From a checkpoint of a small transformer trained on Wikipedia.
Size: 9 layers, width 384, 4 heads of 64, MLP 896 SwiGLU, vocabulary 18037, 26.7M parameters.
Architecture: rotary positions, no biases in attention or MLP, untied embeddings.
Training: 1296M tokens, 4944 steps.
Each number is 128 + 32 x the weight over its row's rms, rounded and kept within 0 to 255. Layers, rows and columns count from 0. The size above them is the row's rms in percent of the matrix's.

# layer 5 MLP down (transposed), 896x384, rms 0.155, rows 391-412, columns 240-287
size [ 96  97  99  96 106 103 102 104 112 106 103 103  98 101 118 102 106  89  95  99  73  97]
[[ 98 163  99  98 141 131 103 144 156 134 155 143 124 143 123 138 123  96 163 125 151 128  84 106 146 207 138 238 130  71 163 139 167 125 139 151 118 167 198 142 115  83 100 118  83 121 103 148]
 [189 114 178 162  94 183 138 116 144 125 126 160  77  46 165  90 101 106  52  60 106 111 103 127 128  90 160 178 146 118 123 136 137 118 100 138 169 113  57 106 125 136 141 128 141 131 104  93]
 [136 169 171 159  46 152 150 165 185 134  67 109 141 136 177 106 166 210  94 125 159 121 136 110 160  68 158 203 129 145 155 132 169  85 158 111  69 118 161 122 128 141 151 191 136 108 176 186]
 [140 169 169  84 139  76 153 132 132 163 100 130  87  81  86 157 110 133 104 145 115 197 215  86 107 140 122 154  94  58 169  87  85 108 142  95 143  93 119 180 213 140 156 177 124  77 123 120]
 [128 148  77  97 175 132 181 100  64 109 186 120  97  83 101 129  24  84 107 107  99 130 128 161  98 143 170 155 164 114 137 110 161 175 144  96  70 125  57  88 111 110 165 119  96 202 167 129]
 [ 73 110 117 166 159 120 156  73 183 204 188 104  93  98 127 138 167 118 141  67 154  86 191 135 136 109  74 100 132  93 173  85  92 134 117 116 169 144 153 123 157 175 172 108 149 135 135 202]
 [ 94 107 212 131 115 140 122  97 105 147 125  67 120 142 108 116  91 153 136 170  99 164 122 141  96 170 153  87 160 103 119 151 136 187 125 125  76 145  33  97 118 109  59 117  78 125 142 110]
 [155 165 138 109 132 170 130 113 126 170  49 118 177  69 177 182 125 106 113 141 129 154  92 133 131  59 122 102 165 104 146 109 110 113 133 178 118 145 142 121 165 139 151 118  99 149 123 152]
 [ 87 122 108 155  93 154 116 144 102 123  65 138 170 156 169 128 117  93 100 197 134 103 134 131 119 126  91  60  67 140 129  83 157  99 160 179 149  88 157 130  79 138 161 137 125 103 164  89]
 [123 147 185 191  91 132  81 139 115 132 115 129 161  86 110 107 102 132 126 116  82 145 140 104 125 123 121 133 139 159 133 138 126 117 107 122 138  80  90 121  82 125 127 113  86 178 104 146]
 [123 112 111 106  85 159  92 177 144 141 119 108 151 122 176  84 129  85  98  84 132 127 126 115  93 103 148 197 146 147 168 148 147 169  33 106  95 120 113 150 138 134 128  91 128 147  67 134]
 [ 94  96 156 131 105 128 157 157 144 150 184 125 174 171 112 131 106 148 126 102 112 125 191 172 135 166 128 107  98 134 148 119 181  96 107 101  71 191  98 179 147 134 121 154 170 149  89  94]
 [100  99 129 189 147 114 126 129 139 117  54 153 132  59 119 128 101 138 229  99 153 129 147  64 151 112 133 143 129 103 127 172 126 127  85 100 109 134 110  87 104 130 146  72  74  90  66 135]
 [112  84  88 102 154 141 141 143  84 141  93 121 106 150 129 119 152 133 136 151 113 174 124 154  48 144 161 158  93 140 150 138 134 121 144 157 115 113 117 122 163 125 178  92 138 153 148  70]
 [180 102  71  96 176 164 117 130  92 128 142  97  91 105  95 185 133 112 147 198 151 137 116 152 146  85 116 118 130 165  75 154 164 145 111 148 144 181 138 101 133 135 126 149 133 101 119 136]
 [135 174 159 124 120 131  38 112 131 134 127 143 131  64 149  80 168 130 119  83 128 172 152 111 169 125  95 135 164 150 140 135 125 190 103 151 145 162 105 154 205  94  75 132 107 114 166 119]
 [106 188 143 125  91 124 177 103 108 142 121 123  88  81 148 142 133 166 162 170 103  98 111 102  80 154 153 137 176 113 130 124 146 141  80  98  83 149 145  81  94 109 127 186  84 121 158 135]
 [130 145 129 118  99 114 122 137 109 139  92  92 178 127 139 111 157 113 121 108 129 170 129 163 109 175 122 120 110  58 128  88  49 162 123 173 167 159 129 116 111 162 149  92 109  71 118 134]
 [132 106 134 101 124 104 153 118  97 134 117  58 115 160  88  97  87  98 110  77 147 128  61  99 162 123 142 152 112 127 148 117 131 134  98 165 111  70 127 162  71 146  61 129  86  95 142 143]
 [112 102 171 172 142  84 149  97 144 163 146 175 183  90 130  98 114 194  92 179  70  91 109 108 125 176 136 107 122 172 116 144 147 173 141 159 167 209  92  96 127 125 145 136 124  85 126 187]
 [108  63 157 133  94  57  93 120 154 188 151 138 105 106 151 112 143  90 127 108 135 183  52 157 130 127  94 166 152 129 150 132 171 119 169 154 125 105 107 109 137 111 143 109  69  57 147 126]
 [136 121 126 114 127 107  92 120 145 114 108  76 111 115 111 141 105 118 108  89  99 178 183 119 117 147 101  87  90 147 137 128 123 134 172 172 194 113 122  86 138 123 128 177 169 114 160 101]]
# layer 5 MLP gate, 896x384, rms 0.151, rows 392-412, columns 240-287
size [ 93  96 100 100  98  95 110 135 111 107  94  98  97  94 100 104  91  93  99  76  98]
[[143 159 113  70  93  81 137 119 153 123 122 109 145 113 119 143  75 112 130 152  84 159 139  87 199 136 155 148  75  60 156  27 149  72 113  93  30  77 130 164 118  74 131  77  99 153  74 189]
 [129 169  70 131 143  86 119 148 141 213  99  90 125 148  80 111 184 115  50 108 120  78  96 117 129 131 168 120 171 115 109 150 153 160 159 182 177 144  27 135 174  86 162 154 143 140 103 158]
 [182 105 118  99  94  79  76 113 146 156  91 121 129  93 178 120 142 101 212 180 141 159  73  88  88 110 136 124 125 153  68 118 104 119 107 171  62 148 119 174 143 100 112  96 124 153 160 157]
 [159  93 103  86 134 185 119 147 167 124  83 164  90 106 132 119 101 114 147 174 136 144 133 143  94 158  65  83 105  71 152 178 163  99 138  88 129  53 155 126 175 136 143 101 160 144 100 151]
 [145 133 112 124 110 146 151 190 132 132 118 122 165 149 175 145 159 126  48 132 171 112  62  57 139 104  50  93 114 143 114 103 102 132 160 170 167 119 145 104 127 183 143 121 155 182 146 130]
 [152 122 151 111 120  84 130 151 139 127 118 128 122 169 193 144 119 111 151 148 174  88 170 140  77 147 112 147 152 125 162  98 111 168 156 124 123  94 101  80 151 102 125  59 135 116 127 130]
 [ 62 143 154  79 115 141  73 186 169 159 150 132 132 158 128 116 121 152 125 135  99 131 168 136 166 110 156  71 185 179 152  57  88 107  90 179 139  87 113 112 105  80  97 104 107 143 126 183]
 [ 92 159 108 112  88 154 134 158 147 103  80 184 135 176 160 120 211  93 141 109 182  75 132 138 122 117 105 108 114  80 122 136 148  88 141  96 119 156 125 177  94 114 159 163 104 111 115  86]
 [107 158 160 208 176 100 154 150 170  97  90 143  74 108 134  92 107  75 105 126 158 178 143 120 122 139 141 159  78 159  83 144 112 139  68 134 115  82 130 134 146 148 130  84  94 111 131 160]
 [121 149 133 141 137 104 123  64 153 105  90 136 139 109  94 114  63 167 156 138 165  84 148  89 120 121  81 131 142 107 164 181 104 114  99 115 123 141 107  97 100 135 153 136 121 123 164  90]
 [107 165 116 160  76 177  53 152 161 135 139 162 114 137 110  68 137 128 137 111 100 158 156 205 146 172 143  93 136 128  25 150  82  82 122 115 164 145 141  90 160 132 171  81 121 108 130 134]
 [121 175 128  75 154 169 110 138 149 136 105 107  64 103 136 124  80 149 147 138 130 181 122 151 140 162 136 101 158 176  91  96 153 115  97 178  95 185 115 111 198 122 105 160  79 149 111 152]
 [144 129 111 146 167 174 138  93 134 194 148  74 125 153 148 142 135 116 152  90 184  82 224 120 179  93  80 115 130 125  66 124 111  86 142  90 190 110 147 120 104 131 150 163 118  83 141 153]
 [ 81 156 183 126  41 145  88 154 116 171 134 106 102  91 111 131  74 116 157 170 134  78 121 152 130 103 119 191 129 187 128 123 149 149 100 210 136 177 170  61 119 154 112 151  90 133  73 145]
 [111 137 131 139 105 102 136 102 155 166 127 124 121 112 119 138 107 173 144 168 178 126 174 147 166 107 135 116 144 163 136 101  89 104 139 177 119 112 150 103 182 180  97 105 132  87 144 150]
 [ 48 167 211 140 158 112 178 137 129 112 158 127 141  89  80  87  77  61 129 152  96 137 131 138  93 171 139  52 153 123 109 133 143 160 141 136 151 133  69 107  91 146  80  96 198  93 135 157]
 [ 97 134 109 117 121 131 176 114 123 132 170 163  68 162 128  81 133 153 166 147 155 112 130 129 161 129 106 103 122 141  91 150 115 148 155 170 103 117 120 115  82  73 155 125 148 205 149 141]
 [ 53  99  76 101  58 109 129 130 167 147  87 172 152 179 119 174 167 122 124 111 178 118 103 147 169 142 141 143 146  77 128 148 101 126 135 142 148  93 157 128 187 120 131 165 134 161  68 101]
 [135 162 136 159 157 163 132 125 172 132  86  60 129 132 160 118  97 121 123 128 127 115 147  89 122 153 112 154 198 164 157 159 111 153  72 113  90 145 184  98 104 122  84 147 165  78 130 139]
 [100 117  63 104 145 149 132 133 156 138  80  89 107  62  85  83  63 170 153 153  87  94 135 117 130  83 143 159  65  72 100 146 131 151  98 143 171  92 120 138 159 125 143 169 122 107 116  83]
 [116 123 151 114  92 154 126 153 149  77 146 124 139  76  98 122 174 115  93 166 125 160 125 113 130  34 141  96 107 204  84 134  83 126 124 127 158 105 184 127 150 102 138  90 101 144 114 176]]
# layer 5 MLP up, 896x384, rms 0.162, rows 392-412, columns 240-287
size [ 95  90  99 104 102 101  98 136 107 105 100  91  96 113  96  99  91  99  94  82  96]
[[181 125 155 168 137 100  99  96 103 126 151 156 135  73 145 121 150 129 111  63 122 142 145 112  32  83 106 170 128 132 175 122  72 102 123  88 132 164 127 142 141 232 158 154 159  95 114  93]
 [178 137 115 157 121 119 150  97  89 111  68 107 169 161 153  83 132 139 100 159  94  85 160 120 146 129 103 179 159 101 157 133 112  84  66 106 133 154  75 170  86 122  96 102  87 168 128 141]
 [115 136 158  83 167  93 178 140 110 188 100 110 135 118 136 110 124 142 143 149 164 169 155 108 121 135 140 122 145 127 120 170 138  95 130 108 128 102 134 143 166 147 124 169 127 128 187 131]
 [ 99 127  87 119  67  70  97 158 171 181 133 166  67 153 124 120 132 137 152 143  98 136  93 146 167 116 110  75 123 120  78 156 158  84 166 110 103 127 125  81 167 135  98 165 172 106 215 122]
 [ 97 163 122 132  58 134 159 130 104  83 153 137 145  86 141 163 123 124 111 127  89 136 143 193  95 156  88 166  77  90 178 109 122  41 135 129  65 145 121  59 131  87 144 180 159 109 110 127]
 [137 179 151 103 166 177 144 181 135 153 133  92 131 128  78 135 134 129 157 153 157 107 132 137 150  89  96  65  86 158 129 171 134 139  95 149 140 183 107  81 156  88  69 142  45 145 102  99]
 [151 124 159  71  76 174 173 123 109 224 131 134 126 130 134 145 114 156 142 176 171  92 103 112 138 114 117  88 179 126 131 116 126  84  95  59 130 150  91 132 156 188 125 159 158 110  92 150]
 [104 102 163 116  94 162 171 105 175 138  79 143 106 176  78 149 176 118 213  80 149 115 127 141 131 123 117 138 112  84 140 137  89  90 139 133 148 162 101 182  87  81 115 143 109 121 190 112]
 [112 157 166 111 119 142  85  99 178 122 117 125 134 138 143 116  97 135 182  50 143 110 111  87 178 107 164  48 175 158 101 148 167 155 129 113 122 138 137 146  98 126 144 166 149 153 155 106]
 [145 143 122 160 120 176 136  97 126 114 165 139 154  93 176 100  94 100 198 180 138 189 109 210 123 176 118 152 103 133 108 106 153 127 107 229 124 161 135 127 109 161 125 151  74 143 185  92]
 [167  89 153 105 114 156 124 137 193  81 159 151 153 120  90 124 135  77 102 132 113  78 156 135 115 172 161 121 122 141  81  86 172  97  51 122 171 112  98 147  88 164 135 121  89 128  70 209]
 [136 148 117 144 115  61 116 109 131 152 144  91  88 100 153 135 105 125 130 126 137 155  95  85 143 138 148 201 110 105 120 196 143 185 132 107 120  97 103 134 133  70 148 110  56 115 150 121]
 [138 161 132 112 121 114 131 105 148  76 157  92 108 135 156 200 152 127 195 148  91  45 128 112 131 145 122 123 109 110 106 163 190 152 132 134  72  89 101  60 164 118 180 155 113 105  92 168]
 [108 168 104 159 102 145  79 138  61 128 123 103 115 102 118 142 135 154 147 128 178  92 120 171 136 111 124 136 157 137 141  79 186 131 124 170 166 178 137 119 155 128 134 146 112 115  84 102]
 [111 137 134 170 114 132 144 103 140 173  56 182  59 173  78 145 135 112 157  97 108 158 122 156 100  42 201 150 157  99 147 126 149 151 133 119 131 135 134  86 165 135  72  97 141 106 122 136]
 [108  86 211 138 112 124 169 194 124 142 133 117 175 106 135 106 192 102 120 123 128  95 113 101   9 144 158 118 143 138 115 147 141 138 115 170 163 158 211 162 109 114 136  96 126 133 176 149]
 [118 151  91 159 142  92 128 122 175 168 118 137 112 125 197 187  56 113 120 127 101 152 105 118 101 140 153 131  83 143 112 160 179 117 123  73  72 126 151 166 127 195  75 133 152 145 132 156]
 [129 112 135 105 154 128 181 105 137 123 129 105 184  98  57 144 123  60  91 110  93 166 101 198 168 124  77 122 119 120 119 124  85 136 131 145 127 100 102 107  94 188 135 106 148 154  97 148]
 [149 122 136 137  94 157 103 144 169 121 162  67 101 115 104  90 105 127 123 155 145  78 159 114 104 114  91  68 173 143 106 154 140 132  92 120 129  77 130 112 200 142 171 164 125  79  85 168]
 [135 205  99 143 104 149 169 158 143 176  67 128 131 148 136 103 108 113  92  64 112  95  57 124 123 131 145 134 153  57 117 135 102 163 109 173 135 152 139 105  64  87 129 139  80 161 113 138]
 [145 166 120 135  73 144 111 104 110  76  94 121  84 194 149 146 127 133 130 113 175  95 123 107 149 138 135  85 135 115  68 132 174 130 147 102 167 130 195 162 248 151 133 159 139 170  88  96]]